Each number is 200 + 40 x the weight over the matrix's rms, rounded and kept within 0 to 999. Layers, rows and columns count from 0.

# gate: layer 7 MLP gate, 320x128, rms 0.0734, rows 68-85, columns 0-127
# up: layer 7 MLP up, 320x128, rms 0.0733, rows 68-85, columns 0-127
# down: layer 7 MLP down (transposed), 320x128, rms 0.0737, rows 68-85, columns 0-127
gate68,228,290,266,158,93,196,137,193,187,236,133,205,220,184,198,157,129,214,159,174,171,208,161,151,224,231,195,218,210,212,168,226,202,222,142,141,149,112,120,192,229,151,129,168,219,207,219,143,257,152,208,195,192,102,171,189,266,112,229,240,176,198,196,207,272,176,199,206,146,156,196,228,188,213,201,131,226,250,185,175,195,231,184,159,215,170,260,231,168,167,164,126,199,232,212,176,171,182,246,189,227,168,210,228,193,185,207,259,201,141,244,184,278,216,220,273,150,185,228,191,212,268,154,208,147,174,249,171
up68,208,135,184,255,168,213,170,142,183,221,150,202,222,136,241,301,220,175,180,235,182,164,240,186,261,192,208,273,121,253,231,112,262,211,149,191,160,221,210,228,233,332,179,167,136,240,198,221,134,197,167,192,140,243,238,230,139,238,203,216,223,169,250,186,244,256,264,227,211,136,196,178,140,249,130,158,170,201,222,181,183,193,207,244,217,170,205,231,265,117,143,160,195,185,244,176,256,161,58,140,183,265,207,167,155,235,266,198,234,198,218,184,212,175,211,186,191,153,176,206,244,151,154,171,140,193,275,218
down68,230,163,259,268,169,223,267,194,165,170,84,168,213,209,193,145,181,178,238,192,231,190,187,215,238,206,148,267,237,166,124,193,169,247,187,160,224,175,251,149,267,177,195,154,202,170,160,254,188,176,263,214,131,224,223,185,231,185,255,166,245,193,206,218,217,213,210,224,269,213,148,157,226,161,223,225,266,202,224,161,190,225,235,229,244,274,184,244,218,229,204,273,216,182,116,233,227,177,195,176,142,263,259,299,189,169,244,213,146,226,268,225,224,146,217,250,174,174,246,152,140,90,288,225,225,162,198,201
gate69,262,257,156,205,219,253,227,225,171,168,190,162,236,206,169,158,172,126,185,192,187,161,187,229,246,212,177,157,119,225,181,267,201,163,233,233,216,175,188,167,271,191,237,157,236,200,153,206,192,177,191,207,207,148,207,151,117,233,207,204,275,204,132,251,190,235,151,179,142,137,186,216,238,120,164,224,206,160,178,170,149,173,219,184,206,204,251,173,152,225,224,223,219,156,193,251,260,265,179,225,111,243,154,260,206,99,250,135,222,223,218,232,222,200,152,128,216,188,155,247,153,207,166,203,246,217,224,165
up69,139,224,191,224,220,258,117,178,131,270,168,204,264,185,169,269,236,320,191,159,217,181,167,229,273,169,182,191,195,182,178,216,246,145,124,151,158,249,160,205,141,291,187,233,207,265,299,180,208,216,164,280,167,222,258,211,245,163,286,167,180,189,151,185,182,121,215,179,251,224,163,230,234,173,145,189,200,191,217,259,216,278,213,256,171,179,185,212,255,224,150,226,164,277,265,131,168,184,187,202,149,193,170,275,260,139,178,203,166,175,241,186,175,201,143,166,224,248,225,181,223,173,197,162,164,158,147,157
down69,233,227,195,186,230,246,202,212,134,240,218,200,260,221,230,254,180,156,224,164,254,189,229,180,227,165,182,180,101,222,184,198,192,118,166,184,279,178,156,201,216,249,197,183,261,269,251,175,211,184,140,260,183,135,222,195,148,166,215,182,197,210,130,187,76,126,204,256,202,161,159,196,261,122,128,210,238,192,170,248,141,191,193,195,145,245,255,184,244,204,146,184,183,203,273,194,232,239,219,220,137,207,219,313,212,96,215,175,134,167,209,208,245,219,171,144,190,201,169,207,182,151,212,208,205,167,179,182
gate70,186,139,211,251,206,206,247,226,231,205,277,122,202,159,266,192,114,234,137,223,209,211,190,220,206,152,161,236,247,238,212,226,210,182,244,164,104,228,152,223,183,246,155,229,239,193,197,200,186,275,260,182,219,197,197,266,194,157,197,201,229,222,174,213,157,260,131,250,253,108,226,127,215,213,197,230,216,156,215,125,149,221,184,184,232,183,166,192,173,180,237,229,229,235,233,219,205,250,213,248,225,169,191,230,234,191,251,224,256,216,178,232,225,168,146,222,198,152,129,173,274,199,143,200,235,190,184,166
up70,162,162,190,176,249,145,266,178,273,139,225,159,181,166,195,169,198,217,262,195,237,276,229,198,223,215,132,162,228,262,144,210,186,233,196,198,180,152,217,167,160,229,195,233,256,174,241,154,296,268,194,201,222,148,172,248,202,152,190,186,239,161,183,165,185,254,173,90,187,202,191,234,226,215,208,210,198,184,222,176,133,207,236,195,230,250,168,159,200,247,136,192,160,215,229,228,187,170,232,215,100,194,212,139,156,177,233,210,155,213,183,197,148,154,184,216,142,227,185,163,187,197,227,168,234,179,149,192
down70,161,228,218,271,99,129,222,122,258,238,174,177,191,208,237,186,197,243,205,202,188,200,184,242,228,222,221,253,190,172,198,208,211,249,242,199,191,180,198,261,210,193,200,180,198,261,239,165,207,185,126,212,139,154,226,173,211,190,181,180,104,160,196,205,222,195,170,171,214,213,181,214,177,257,188,230,229,245,97,144,172,210,188,181,252,222,169,175,159,206,196,210,226,133,139,158,245,179,235,274,207,187,124,177,245,254,153,224,204,234,277,187,216,227,178,135,229,197,253,170,242,225,252,199,208,178,201,223
gate71,215,204,202,209,163,200,258,178,218,194,195,162,213,232,208,297,195,167,202,202,148,217,137,131,224,223,211,146,172,185,209,192,171,184,176,139,120,191,215,140,205,214,200,222,153,139,129,252,128,252,242,129,208,127,221,167,125,166,270,211,183,229,202,196,177,164,161,243,210,155,156,203,191,207,143,175,202,109,253,203,195,200,182,173,224,126,196,182,179,222,178,168,157,245,229,192,164,195,216,178,268,250,202,220,214,228,218,221,155,156,137,189,192,209,206,205,220,220,206,200,162,199,205,215,207,220,210,220
up71,213,218,213,250,219,139,229,224,182,162,191,212,255,137,216,174,207,197,274,224,193,125,208,190,209,177,143,202,170,199,229,241,324,239,183,249,228,199,191,120,228,217,224,249,195,217,217,224,262,217,170,215,243,268,222,160,181,196,142,177,258,197,203,148,254,249,208,170,243,249,203,245,183,146,213,169,259,192,231,204,205,238,136,192,212,201,216,310,198,183,157,186,260,161,207,207,167,210,149,215,202,162,180,217,217,244,208,157,212,223,169,236,137,218,232,218,257,238,213,250,264,214,165,231,209,230,170,196
down71,214,214,178,223,148,142,238,225,207,174,198,199,212,227,180,183,244,200,170,232,234,247,185,191,164,250,219,184,123,248,229,216,207,191,162,176,170,139,140,236,225,205,182,274,204,242,123,256,258,285,183,177,268,146,203,229,118,194,227,222,274,238,229,195,176,126,227,199,155,134,236,250,201,213,164,194,225,179,260,200,220,188,194,133,215,289,208,202,192,233,187,191,242,214,203,200,131,159,196,156,218,229,187,205,241,226,227,257,196,175,199,166,229,215,181,100,145,233,271,223,151,204,213,198,216,174,219,248
gate72,243,213,209,213,144,158,153,195,215,210,167,113,184,134,222,265,187,129,157,221,231,244,171,197,192,183,269,165,180,172,207,158,218,207,113,236,152,182,173,186,217,131,214,261,174,161,120,156,282,185,167,170,205,263,173,212,266,266,168,190,143,170,234,264,220,127,195,206,186,172,163,196,162,244,199,204,229,151,316,236,87,232,267,254,226,231,234,272,188,198,144,223,200,238,192,225,148,204,253,237,236,178,162,212,210,158,271,205,225,171,271,297,120,143,228,269,132,147,192,211,106,209,215,229,178,216,151,149
up72,167,200,164,196,230,162,257,258,245,179,248,269,223,116,163,146,173,230,198,154,173,189,192,197,207,190,178,236,172,306,122,186,155,124,162,251,157,194,230,245,150,279,206,216,166,216,264,160,147,280,240,222,166,214,110,191,200,170,113,183,230,182,225,171,198,239,209,149,215,236,211,229,215,232,229,171,160,227,133,209,208,156,167,118,164,196,190,192,207,287,261,168,229,214,175,160,291,140,200,153,320,265,190,245,174,197,85,275,262,143,116,153,218,260,182,181,215,202,218,160,179,269,197,188,187,179,212,206
down72,122,251,129,179,224,106,143,210,236,185,192,147,158,283,219,166,249,179,179,243,176,197,159,251,191,144,161,251,192,198,263,289,202,276,193,162,135,184,218,159,191,212,201,219,202,263,281,184,270,215,231,143,243,296,253,197,241,262,145,179,172,149,217,174,211,241,253,205,200,262,276,232,164,183,155,234,212,255,191,172,231,173,208,221,154,159,206,197,226,214,186,152,171,190,234,223,243,176,248,109,121,222,175,220,294,173,213,147,261,162,206,151,136,140,226,213,205,167,174,128,172,189,236,229,258,140,169,202
gate73,129,151,140,127,201,232,146,147,183,244,239,188,135,167,241,179,173,192,155,106,142,196,222,242,238,179,228,152,56,163,148,220,188,187,208,169,188,209,198,215,216,211,226,243,234,194,239,161,175,200,207,190,175,172,214,207,265,122,210,246,263,205,214,175,169,165,244,164,199,254,99,247,218,162,195,290,211,189,165,158,218,226,148,132,173,209,210,194,156,240,224,226,145,196,144,234,259,278,177,256,224,213,207,244,233,178,221,176,258,237,236,193,232,194,177,238,222,261,212,214,91,265,184,186,174,154,194,188
up73,216,187,119,152,173,185,197,211,186,249,199,207,247,228,150,141,233,119,248,165,183,224,223,167,181,173,202,151,214,193,200,150,210,222,218,158,238,186,175,229,163,156,139,210,243,173,240,132,185,282,176,222,177,187,181,249,220,221,227,207,197,221,146,144,189,151,149,226,184,223,180,236,228,151,129,200,240,159,318,209,227,209,228,206,232,157,157,213,173,247,165,149,151,168,226,164,241,256,243,133,246,197,203,173,246,93,240,202,202,211,190,226,181,154,162,190,252,184,190,210,237,175,181,200,208,222,186,170
down73,178,225,202,170,214,179,190,138,183,201,257,157,227,195,113,214,219,141,188,200,173,201,245,198,142,230,209,138,240,164,172,181,213,279,140,140,209,170,189,138,147,177,157,210,214,163,270,188,262,259,208,201,175,144,173,252,197,235,177,199,174,264,208,198,148,205,141,271,184,250,225,220,180,90,203,194,319,224,245,166,244,257,212,178,198,178,176,190,163,195,185,258,113,224,265,155,220,253,239,196,228,235,257,186,251,158,264,229,191,154,216,172,203,185,212,252,192,218,177,198,194,158,272,201,264,181,217,182
gate74,156,147,167,192,194,221,240,169,222,163,282,123,246,211,192,185,191,194,247,213,163,206,196,240,127,196,161,200,174,174,187,167,301,224,155,219,199,259,199,245,170,220,211,182,220,260,192,187,265,197,193,295,256,164,248,238,147,189,178,264,223,202,236,214,140,263,168,231,254,144,188,183,160,216,160,190,139,163,205,175,244,199,135,195,246,226,269,204,187,120,170,228,236,163,216,155,215,200,206,190,172,227,184,223,148,205,189,216,100,170,216,212,167,147,240,145,190,117,128,254,196,165,190,199,205,197,233,201
up74,184,256,234,232,174,135,214,137,187,238,106,282,189,225,218,202,190,182,224,154,160,136,213,213,209,249,222,142,233,176,210,155,163,169,254,159,180,214,208,212,286,210,179,221,149,117,167,225,218,199,192,167,147,276,244,155,165,157,254,218,199,220,183,211,199,140,242,206,179,260,256,227,226,164,236,136,220,241,181,191,220,211,176,210,147,180,192,196,260,229,185,159,161,234,126,202,100,249,206,198,256,164,226,142,154,142,222,152,254,142,165,225,183,219,203,135,140,218,283,207,171,197,240,275,138,173,192,201
down74,256,212,201,160,202,171,131,210,194,150,185,239,254,188,177,232,194,166,230,269,158,194,119,188,242,226,69,198,277,234,261,176,158,178,169,204,194,202,227,174,201,232,165,201,168,205,210,201,144,193,288,119,237,185,127,232,220,183,238,236,236,215,212,161,219,155,173,180,231,165,242,213,231,201,227,221,222,199,267,213,209,199,242,235,159,250,184,222,117,207,260,221,165,201,165,135,209,133,248,204,191,216,175,176,223,215,233,107,220,167,239,223,138,159,194,240,186,189,248,136,145,193,142,192,154,199,189,172
gate75,199,230,227,248,247,249,160,194,176,213,199,223,224,113,275,210,304,172,199,191,207,223,180,261,219,212,284,166,228,138,177,131,288,195,257,208,164,93,266,234,239,213,235,199,169,170,150,204,218,201,168,190,207,255,245,192,276,197,225,136,163,181,245,186,168,124,142,303,217,237,154,195,212,312,191,204,175,213,145,243,194,248,176,283,185,211,186,152,189,171,182,179,292,175,237,164,230,252,199,162,194,162,182,247,223,218,171,216,107,115,236,208,195,200,200,217,224,191,192,188,181,178,255,272,214,199,139,217
up75,197,185,238,251,208,225,155,255,174,176,190,271,235,218,246,224,296,160,149,141,177,215,175,292,231,202,177,101,255,154,177,149,237,160,237,191,197,176,235,238,239,141,141,203,219,139,210,100,210,240,161,225,119,264,248,236,203,206,162,235,146,196,182,242,161,246,193,202,260,167,124,158,209,279,248,224,170,221,166,220,218,197,160,173,201,247,200,173,195,178,158,185,211,187,175,231,248,224,222,142,214,189,239,273,196,252,203,180,141,162,204,176,149,244,182,209,212,245,177,211,108,212,180,198,246,192,122,233
down75,229,252,216,226,162,134,240,232,180,229,244,197,235,249,163,206,119,205,209,183,186,179,229,164,169,214,179,236,204,261,194,287,181,183,171,226,187,264,195,177,173,199,181,207,207,179,170,207,208,231,198,216,208,185,154,160,200,202,214,183,250,191,191,205,146,175,277,119,159,198,285,229,203,171,157,194,174,125,261,276,173,233,222,246,266,213,212,232,186,204,198,218,110,266,192,202,188,143,213,174,183,278,195,174,211,253,248,226,293,234,186,181,295,112,161,277,245,198,233,129,281,108,198,241,200,225,197,150
gate76,213,205,265,182,223,249,222,234,193,255,203,149,186,158,219,229,156,277,195,205,247,200,183,178,303,180,181,204,212,204,192,171,232,191,225,145,189,206,190,230,232,183,239,254,181,262,225,178,181,267,230,213,146,266,250,134,225,164,201,168,153,183,147,139,237,230,166,184,235,177,154,163,181,184,176,164,181,252,191,157,208,295,282,256,230,209,219,134,200,192,188,127,218,246,254,179,140,204,203,219,184,243,168,166,178,165,241,254,258,228,230,226,154,169,188,260,223,194,198,180,275,229,207,253,228,265,165,213
up76,151,222,135,164,203,231,178,236,151,221,194,191,236,196,114,229,235,169,183,242,220,209,212,180,216,149,221,233,250,200,263,134,196,230,148,194,212,163,181,130,235,190,246,189,134,244,173,187,213,210,191,223,162,230,235,184,203,191,161,283,101,257,181,129,234,181,164,233,229,188,180,153,179,271,265,267,195,207,132,184,277,175,255,222,215,233,202,155,199,190,287,242,190,233,191,199,215,201,200,143,281,250,261,192,204,251,194,148,241,158,220,167,222,161,151,183,191,156,191,198,257,219,182,172,241,216,179,191
down76,173,222,177,240,179,189,155,255,149,157,237,161,238,197,211,133,188,209,175,250,230,218,226,178,281,122,280,211,171,230,175,272,220,221,142,205,221,234,148,208,166,230,245,157,156,167,175,189,220,194,179,211,173,157,218,194,175,159,145,226,251,188,220,200,174,243,178,240,220,206,212,222,165,227,272,281,205,185,197,190,173,46,226,203,148,285,172,160,192,176,218,237,208,157,182,181,209,188,218,164,258,221,245,221,241,219,144,141,197,140,197,251,182,236,197,180,184,215,187,237,175,270,182,254,143,197,144,218
gate77,191,280,128,174,221,134,229,215,274,204,232,189,151,229,175,157,276,187,208,192,183,267,254,116,218,273,180,167,200,229,188,175,256,149,255,173,200,245,190,157,281,199,205,217,257,174,158,177,242,168,206,267,203,182,180,248,179,220,150,206,186,218,124,212,146,217,272,238,215,210,148,234,184,124,187,130,225,267,153,202,187,152,214,180,265,171,139,218,148,239,216,308,162,247,194,160,192,182,223,142,162,149,213,224,176,202,229,163,215,277,212,228,194,257,162,241,230,252,163,192,164,249,199,98,149,212,140,233
up77,238,179,336,237,172,196,269,217,187,228,219,185,231,187,243,230,210,249,190,191,217,177,114,195,296,164,224,236,238,243,239,228,243,163,257,201,176,120,135,193,189,223,249,246,191,237,250,189,240,274,113,210,160,223,195,221,206,216,202,208,165,158,157,144,181,163,206,183,181,228,149,201,243,199,182,192,255,166,147,193,225,181,182,218,135,252,202,168,213,157,162,200,245,263,138,134,195,158,236,258,122,225,144,199,234,208,100,176,190,186,180,186,191,235,144,224,244,177,248,135,134,117,242,193,175,229,185,167
down77,252,286,255,227,188,234,204,133,152,204,223,219,152,105,77,174,141,179,136,179,199,220,198,153,268,231,206,223,211,218,172,158,226,165,172,215,233,228,171,153,190,169,156,296,215,243,199,222,196,199,303,211,253,137,178,239,210,234,191,179,138,232,152,120,197,236,266,195,203,247,171,141,202,128,234,158,227,179,181,198,171,176,179,235,238,195,120,225,181,149,175,221,258,193,166,216,161,213,238,285,198,161,253,214,251,175,135,191,172,180,222,217,210,215,197,238,225,241,191,184,109,196,184,158,226,195,168,124
gate78,217,199,188,164,209,152,231,240,179,213,215,200,231,186,131,229,235,222,130,163,173,253,261,200,241,223,180,224,273,243,204,222,280,215,244,106,298,227,235,193,314,302,170,137,209,243,240,158,235,260,195,214,225,200,226,250,187,173,221,215,183,121,236,154,170,214,195,207,151,204,250,191,194,204,138,247,213,191,203,201,191,177,175,194,201,220,194,110,194,225,185,157,221,223,145,130,131,215,172,182,182,164,234,308,278,173,203,172,246,140,210,267,188,147,218,162,207,237,149,121,212,298,189,154,263,268,201,188
up78,175,237,228,181,160,228,181,259,175,228,202,145,159,209,139,267,198,161,165,173,265,189,236,193,169,168,247,139,173,151,229,250,186,235,157,209,146,293,222,214,166,212,194,228,185,296,244,202,251,174,189,151,245,236,152,182,218,169,130,272,187,164,210,195,210,162,154,225,128,239,156,149,147,229,223,142,191,183,207,207,180,222,212,196,200,176,223,133,239,176,165,165,199,181,260,228,154,246,120,180,189,279,257,216,243,217,213,149,227,203,216,151,243,147,249,219,189,215,216,249,248,211,93,172,242,187,206,232
down78,176,249,175,180,200,280,259,254,151,240,274,160,227,250,199,211,237,166,145,236,191,176,252,148,194,180,250,128,244,209,176,222,231,267,232,133,197,212,171,218,217,245,248,168,217,302,224,122,139,213,228,177,267,169,159,215,244,225,198,282,162,159,149,216,233,154,102,213,200,169,198,163,156,304,234,202,288,196,121,175,193,170,167,207,278,234,105,191,216,197,169,166,199,243,284,257,200,227,212,141,207,240,192,216,227,214,151,163,281,227,174,215,175,161,179,235,287,226,175,196,214,197,206,217,217,195,224,220
gate79,205,134,204,245,203,175,197,247,239,147,216,263,198,151,196,214,254,229,151,173,169,222,262,186,179,158,203,197,228,143,170,198,170,208,154,160,154,159,221,219,198,217,202,201,205,154,166,236,189,257,265,159,181,150,224,197,151,232,263,237,266,164,194,212,175,158,186,240,116,257,102,177,146,193,140,175,129,191,153,215,189,177,170,131,219,164,242,265,159,214,175,153,235,153,223,193,279,196,183,191,166,279,201,271,215,179,219,196,220,160,150,189,179,150,191,155,192,212,204,186,246,205,240,132,178,182,237,188
up79,161,244,167,142,206,167,166,247,166,283,105,237,187,246,217,216,274,214,235,237,244,166,141,226,273,171,233,176,216,169,161,145,248,131,269,206,229,281,205,68,169,281,168,194,229,277,144,154,216,249,178,272,242,292,168,208,251,242,211,204,180,193,223,224,229,231,191,204,245,213,218,227,193,210,240,199,242,220,226,201,225,266,205,283,171,270,151,187,173,157,200,241,178,225,177,179,124,197,235,192,177,144,305,110,139,233,140,191,188,132,215,231,200,198,223,183,170,191,201,204,187,189,242,177,174,192,186,192
down79,155,259,194,117,144,91,185,242,139,163,217,204,243,256,194,246,192,199,181,180,240,172,174,172,195,231,242,199,116,167,166,192,93,194,151,219,172,186,180,172,189,247,213,181,189,204,147,266,213,175,185,247,246,210,187,239,189,234,210,209,73,134,220,165,339,180,282,204,268,175,173,197,164,137,260,201,212,225,230,259,266,222,202,272,201,229,146,135,206,257,191,218,211,184,166,193,156,169,219,253,151,185,238,119,156,170,245,197,236,239,190,208,224,228,287,175,222,259,262,184,181,197,173,126,204,214,145,185
gate80,211,238,167,163,207,263,166,200,263,230,183,155,207,236,185,212,205,236,193,193,225,219,197,228,260,163,215,180,233,209,228,214,211,133,135,231,204,199,231,199,215,190,240,203,175,191,254,242,188,189,206,250,183,163,168,169,155,276,249,160,186,240,238,210,217,252,195,196,202,172,150,222,277,177,209,159,244,164,172,208,183,235,195,154,186,259,186,192,235,143,189,156,206,207,164,156,237,213,145,248,207,160,177,201,195,214,148,119,242,223,200,198,200,255,191,233,202,178,236,281,194,239,161,224,179,220,208,200
up80,140,174,225,195,139,145,253,227,138,191,195,219,212,208,207,196,179,197,207,182,255,216,205,166,97,271,170,201,197,215,182,164,161,252,255,204,160,217,131,191,222,129,228,182,199,203,158,149,186,165,209,199,202,215,215,231,205,119,177,212,178,186,178,177,180,159,193,195,162,252,193,220,121,216,260,221,189,192,169,192,190,154,188,253,221,161,176,236,152,271,270,240,218,130,234,189,178,186,199,200,186,245,211,179,187,240,176,261,217,164,224,169,184,131,247,219,212,173,141,123,228,225,234,147,259,170,127,189
down80,211,161,154,149,183,230,189,235,153,221,212,182,205,193,260,206,195,251,222,217,220,199,174,241,160,238,184,196,218,220,159,224,199,140,197,204,253,218,181,161,163,240,160,197,222,202,247,237,208,204,202,185,228,157,159,222,167,244,236,190,254,219,191,206,177,217,176,253,176,162,214,206,176,176,154,176,215,238,185,238,229,173,173,180,188,234,142,186,177,164,248,237,181,201,231,260,170,182,170,196,229,207,165,213,229,140,169,196,165,171,165,184,170,141,180,207,175,214,219,192,165,202,207,268,238,129,178,256
gate81,232,190,139,167,187,164,194,260,222,308,166,229,170,185,192,119,183,184,132,175,144,247,140,201,197,216,172,167,221,176,219,224,128,204,189,240,227,184,178,187,269,182,210,163,197,119,169,163,258,149,179,175,169,131,237,242,197,278,228,203,208,159,182,176,192,223,187,197,172,148,133,194,165,256,207,281,175,140,187,177,186,204,250,145,179,225,219,187,214,218,293,271,221,247,157,198,193,180,129,218,169,129,117,139,163,230,272,178,192,172,184,250,188,236,131,216,183,133,174,199,197,175,176,191,203,179,237,170
up81,155,213,228,224,247,299,162,210,113,173,191,184,206,245,268,183,255,189,278,153,192,223,152,161,213,154,157,247,196,189,185,252,226,220,323,164,176,153,182,260,164,219,255,222,226,233,132,211,177,201,291,231,207,233,189,179,175,158,207,230,196,208,141,207,189,208,227,276,249,135,157,196,159,182,150,138,148,273,181,226,273,98,188,242,201,203,166,235,218,197,216,255,156,125,135,161,228,278,226,228,158,268,167,248,237,166,235,203,152,224,168,215,166,182,168,218,206,196,204,318,277,143,235,180,246,201,150,224
down81,294,162,189,159,197,180,201,150,175,245,132,200,244,123,132,179,254,273,214,234,176,216,164,245,181,152,187,211,208,192,188,114,135,188,165,146,166,205,173,173,150,133,242,219,127,277,163,178,169,187,185,231,208,178,165,226,153,269,162,168,211,158,205,231,221,233,184,104,207,239,200,162,184,251,230,247,161,187,204,228,185,228,172,125,198,229,228,190,156,204,219,298,135,232,198,190,197,252,177,204,136,215,137,160,116,245,273,131,194,229,173,226,155,220,203,238,233,195,213,169,228,199,230,169,201,246,230,221
gate82,140,167,192,274,188,142,196,161,193,198,146,179,177,162,159,171,254,176,224,233,170,220,140,187,232,166,212,210,212,215,197,237,218,189,138,204,211,259,227,205,265,217,163,213,212,213,221,149,201,292,196,234,245,217,171,180,232,208,235,224,200,219,171,209,221,217,179,270,193,167,189,252,212,226,130,161,165,142,150,228,203,192,268,238,281,177,229,226,192,289,141,221,213,171,178,223,214,181,212,145,194,173,183,200,160,249,220,239,187,141,160,201,179,256,175,214,156,178,189,223,201,222,196,180,187,200,224,179
up82,124,118,192,231,208,190,186,99,190,240,164,243,206,159,151,231,235,197,156,170,234,165,145,222,173,170,222,230,170,216,208,194,151,69,165,187,183,188,169,165,236,224,151,147,233,148,203,144,222,246,204,231,227,217,170,226,223,192,245,243,265,156,165,219,218,200,228,278,167,266,151,162,242,198,138,219,234,223,153,237,188,206,236,240,235,118,164,164,194,214,217,192,140,167,153,240,162,197,188,176,221,227,172,193,222,156,199,175,228,124,195,178,167,222,164,234,244,188,249,176,222,264,268,160,194,254,232,177
down82,189,223,180,193,181,174,189,218,211,156,193,180,166,169,147,228,238,231,221,189,189,239,210,156,202,209,207,247,181,148,198,172,222,234,202,218,137,215,183,147,204,163,252,146,148,191,157,254,226,220,181,243,143,267,201,201,160,152,132,173,139,184,247,157,193,200,204,176,243,212,206,176,205,263,241,202,188,167,264,192,194,165,191,209,229,174,227,203,202,188,161,201,176,250,146,199,178,194,204,219,180,162,197,152,162,236,162,156,157,207,178,204,130,147,215,237,226,204,157,140,208,200,168,149,153,252,236,132
gate83,174,231,166,153,214,245,273,190,206,209,183,172,250,212,194,241,238,139,160,151,245,219,174,117,218,264,267,171,208,187,133,202,151,169,198,216,212,120,234,246,146,151,174,168,197,226,192,203,213,208,175,235,191,254,237,218,200,211,184,218,169,150,178,216,276,176,252,215,187,187,283,256,159,191,138,144,260,207,143,151,156,190,246,256,190,186,220,256,198,206,205,231,124,200,157,213,201,161,238,159,198,137,236,239,247,189,260,204,209,216,253,201,199,105,206,146,185,196,222,305,175,157,208,205,176,178,117,130
up83,165,162,263,195,249,189,212,224,215,280,233,200,177,177,189,147,151,194,194,218,232,187,232,164,176,201,125,189,194,217,196,227,207,226,176,250,168,176,128,168,260,259,211,224,127,215,229,214,165,260,132,109,213,147,234,242,181,202,234,182,216,169,196,164,141,262,238,207,210,184,207,187,254,252,204,184,223,232,283,174,186,215,173,229,234,220,254,195,130,215,198,208,155,271,218,213,197,222,188,186,106,233,108,187,227,204,229,185,139,221,208,186,283,175,200,266,236,229,141,219,221,271,125,218,147,201,205,194
down83,188,142,183,151,221,162,213,108,246,233,206,167,212,189,185,140,190,220,205,227,226,198,201,188,193,189,169,242,219,261,179,228,189,205,157,144,227,141,210,229,276,200,206,212,214,197,218,178,200,247,182,142,209,146,219,195,152,203,169,192,156,175,236,245,127,262,170,221,208,232,259,180,210,234,165,150,209,144,217,223,265,243,158,233,117,217,245,167,191,139,208,256,165,275,187,261,174,191,175,174,212,319,154,194,184,225,183,215,194,295,151,156,289,234,216,218,172,258,227,170,140,228,179,183,244,241,188,189
gate84,154,217,192,207,244,162,236,242,248,190,130,210,191,185,225,219,155,170,135,224,163,173,207,219,150,203,119,293,209,221,226,223,227,193,195,141,177,231,174,227,215,179,191,260,157,244,180,178,231,237,219,171,146,206,216,249,152,214,173,238,234,210,247,191,134,139,180,190,113,201,265,219,176,225,197,105,223,225,188,252,223,135,197,157,268,271,239,185,169,209,240,164,176,166,108,212,175,171,173,240,170,244,211,231,199,235,168,277,156,197,275,216,135,209,173,180,208,221,273,178,229,216,187,205,216,157,196,228
up84,218,256,174,287,162,185,149,195,280,229,246,213,189,217,219,225,219,209,141,171,183,135,192,168,127,214,169,225,197,216,205,197,196,267,236,251,153,202,174,189,147,177,281,273,218,189,181,165,176,301,172,197,280,136,164,222,128,204,147,159,193,122,181,259,207,144,250,239,184,192,208,161,260,197,185,263,237,214,276,264,228,241,210,288,216,193,159,217,171,226,210,215,198,184,186,221,188,175,172,195,176,196,227,219,110,232,215,244,170,157,169,223,219,237,257,212,204,189,158,224,253,223,167,255,168,163,250,166
down84,225,260,220,244,198,134,210,214,262,244,307,250,186,303,123,234,179,168,173,181,194,219,200,163,145,204,149,170,164,208,189,196,194,237,88,239,147,153,153,138,257,255,176,166,239,214,218,175,133,213,209,248,189,198,196,193,237,240,187,148,194,216,230,195,194,165,149,142,198,280,139,191,170,204,140,264,150,132,220,203,169,229,222,239,221,159,213,222,274,173,136,258,196,218,160,148,180,134,218,127,193,198,202,199,163,166,131,208,200,227,192,214,205,111,272,154,183,197,193,198,236,233,201,219,155,239,232,227
gate85,189,220,138,96,143,239,216,191,215,169,170,172,184,246,235,188,251,281,210,157,257,244,231,192,165,179,206,174,283,159,296,193,215,250,195,168,196,217,202,283,223,158,273,148,206,252,183,134,214,173,123,175,279,264,190,119,189,214,133,216,195,156,158,163,249,199,179,258,207,198,190,192,200,155,166,242,144,193,157,216,205,212,193,197,213,238,229,302,194,181,195,285,140,215,176,286,193,192,243,192,227,193,213,236,147,186,295,136,126,335,189,275,245,242,133,216,249,270,205,159,173,283,259,190,190,186,179,176
up85,180,206,237,193,239,183,105,169,227,236,198,205,208,203,240,198,283,219,214,130,249,243,218,182,168,144,183,252,207,170,289,201,91,226,161,199,152,217,196,185,335,194,157,178,147,198,200,189,202,235,226,98,182,256,192,210,168,122,135,158,202,205,193,209,212,228,187,204,175,171,174,154,251,200,157,210,205,146,245,246,128,128,217,209,152,215,233,270,174,215,252,138,203,195,210,204,174,196,217,242,209,174,187,233,179,289,201,199,248,248,211,189,303,137,175,217,200,94,136,226,177,212,136,243,181,261,147,233
down85,129,205,252,269,185,268,122,183,135,244,166,229,187,178,231,238,214,179,166,154,157,151,152,195,176,230,166,207,139,267,227,145,218,139,165,179,167,232,241,176,232,291,179,231,147,170,151,140,156,185,214,270,164,184,268,220,157,225,201,249,180,224,169,138,237,203,290,127,169,200,173,258,240,158,268,158,174,259,198,142,147,225,194,168,204,174,231,169,200,227,194,222,195,280,241,153,198,199,238,258,188,178,144,204,203,285,165,218,252,179,257,214,239,106,238,277,249,196,174,121,145,169,153,124,153,175,186,189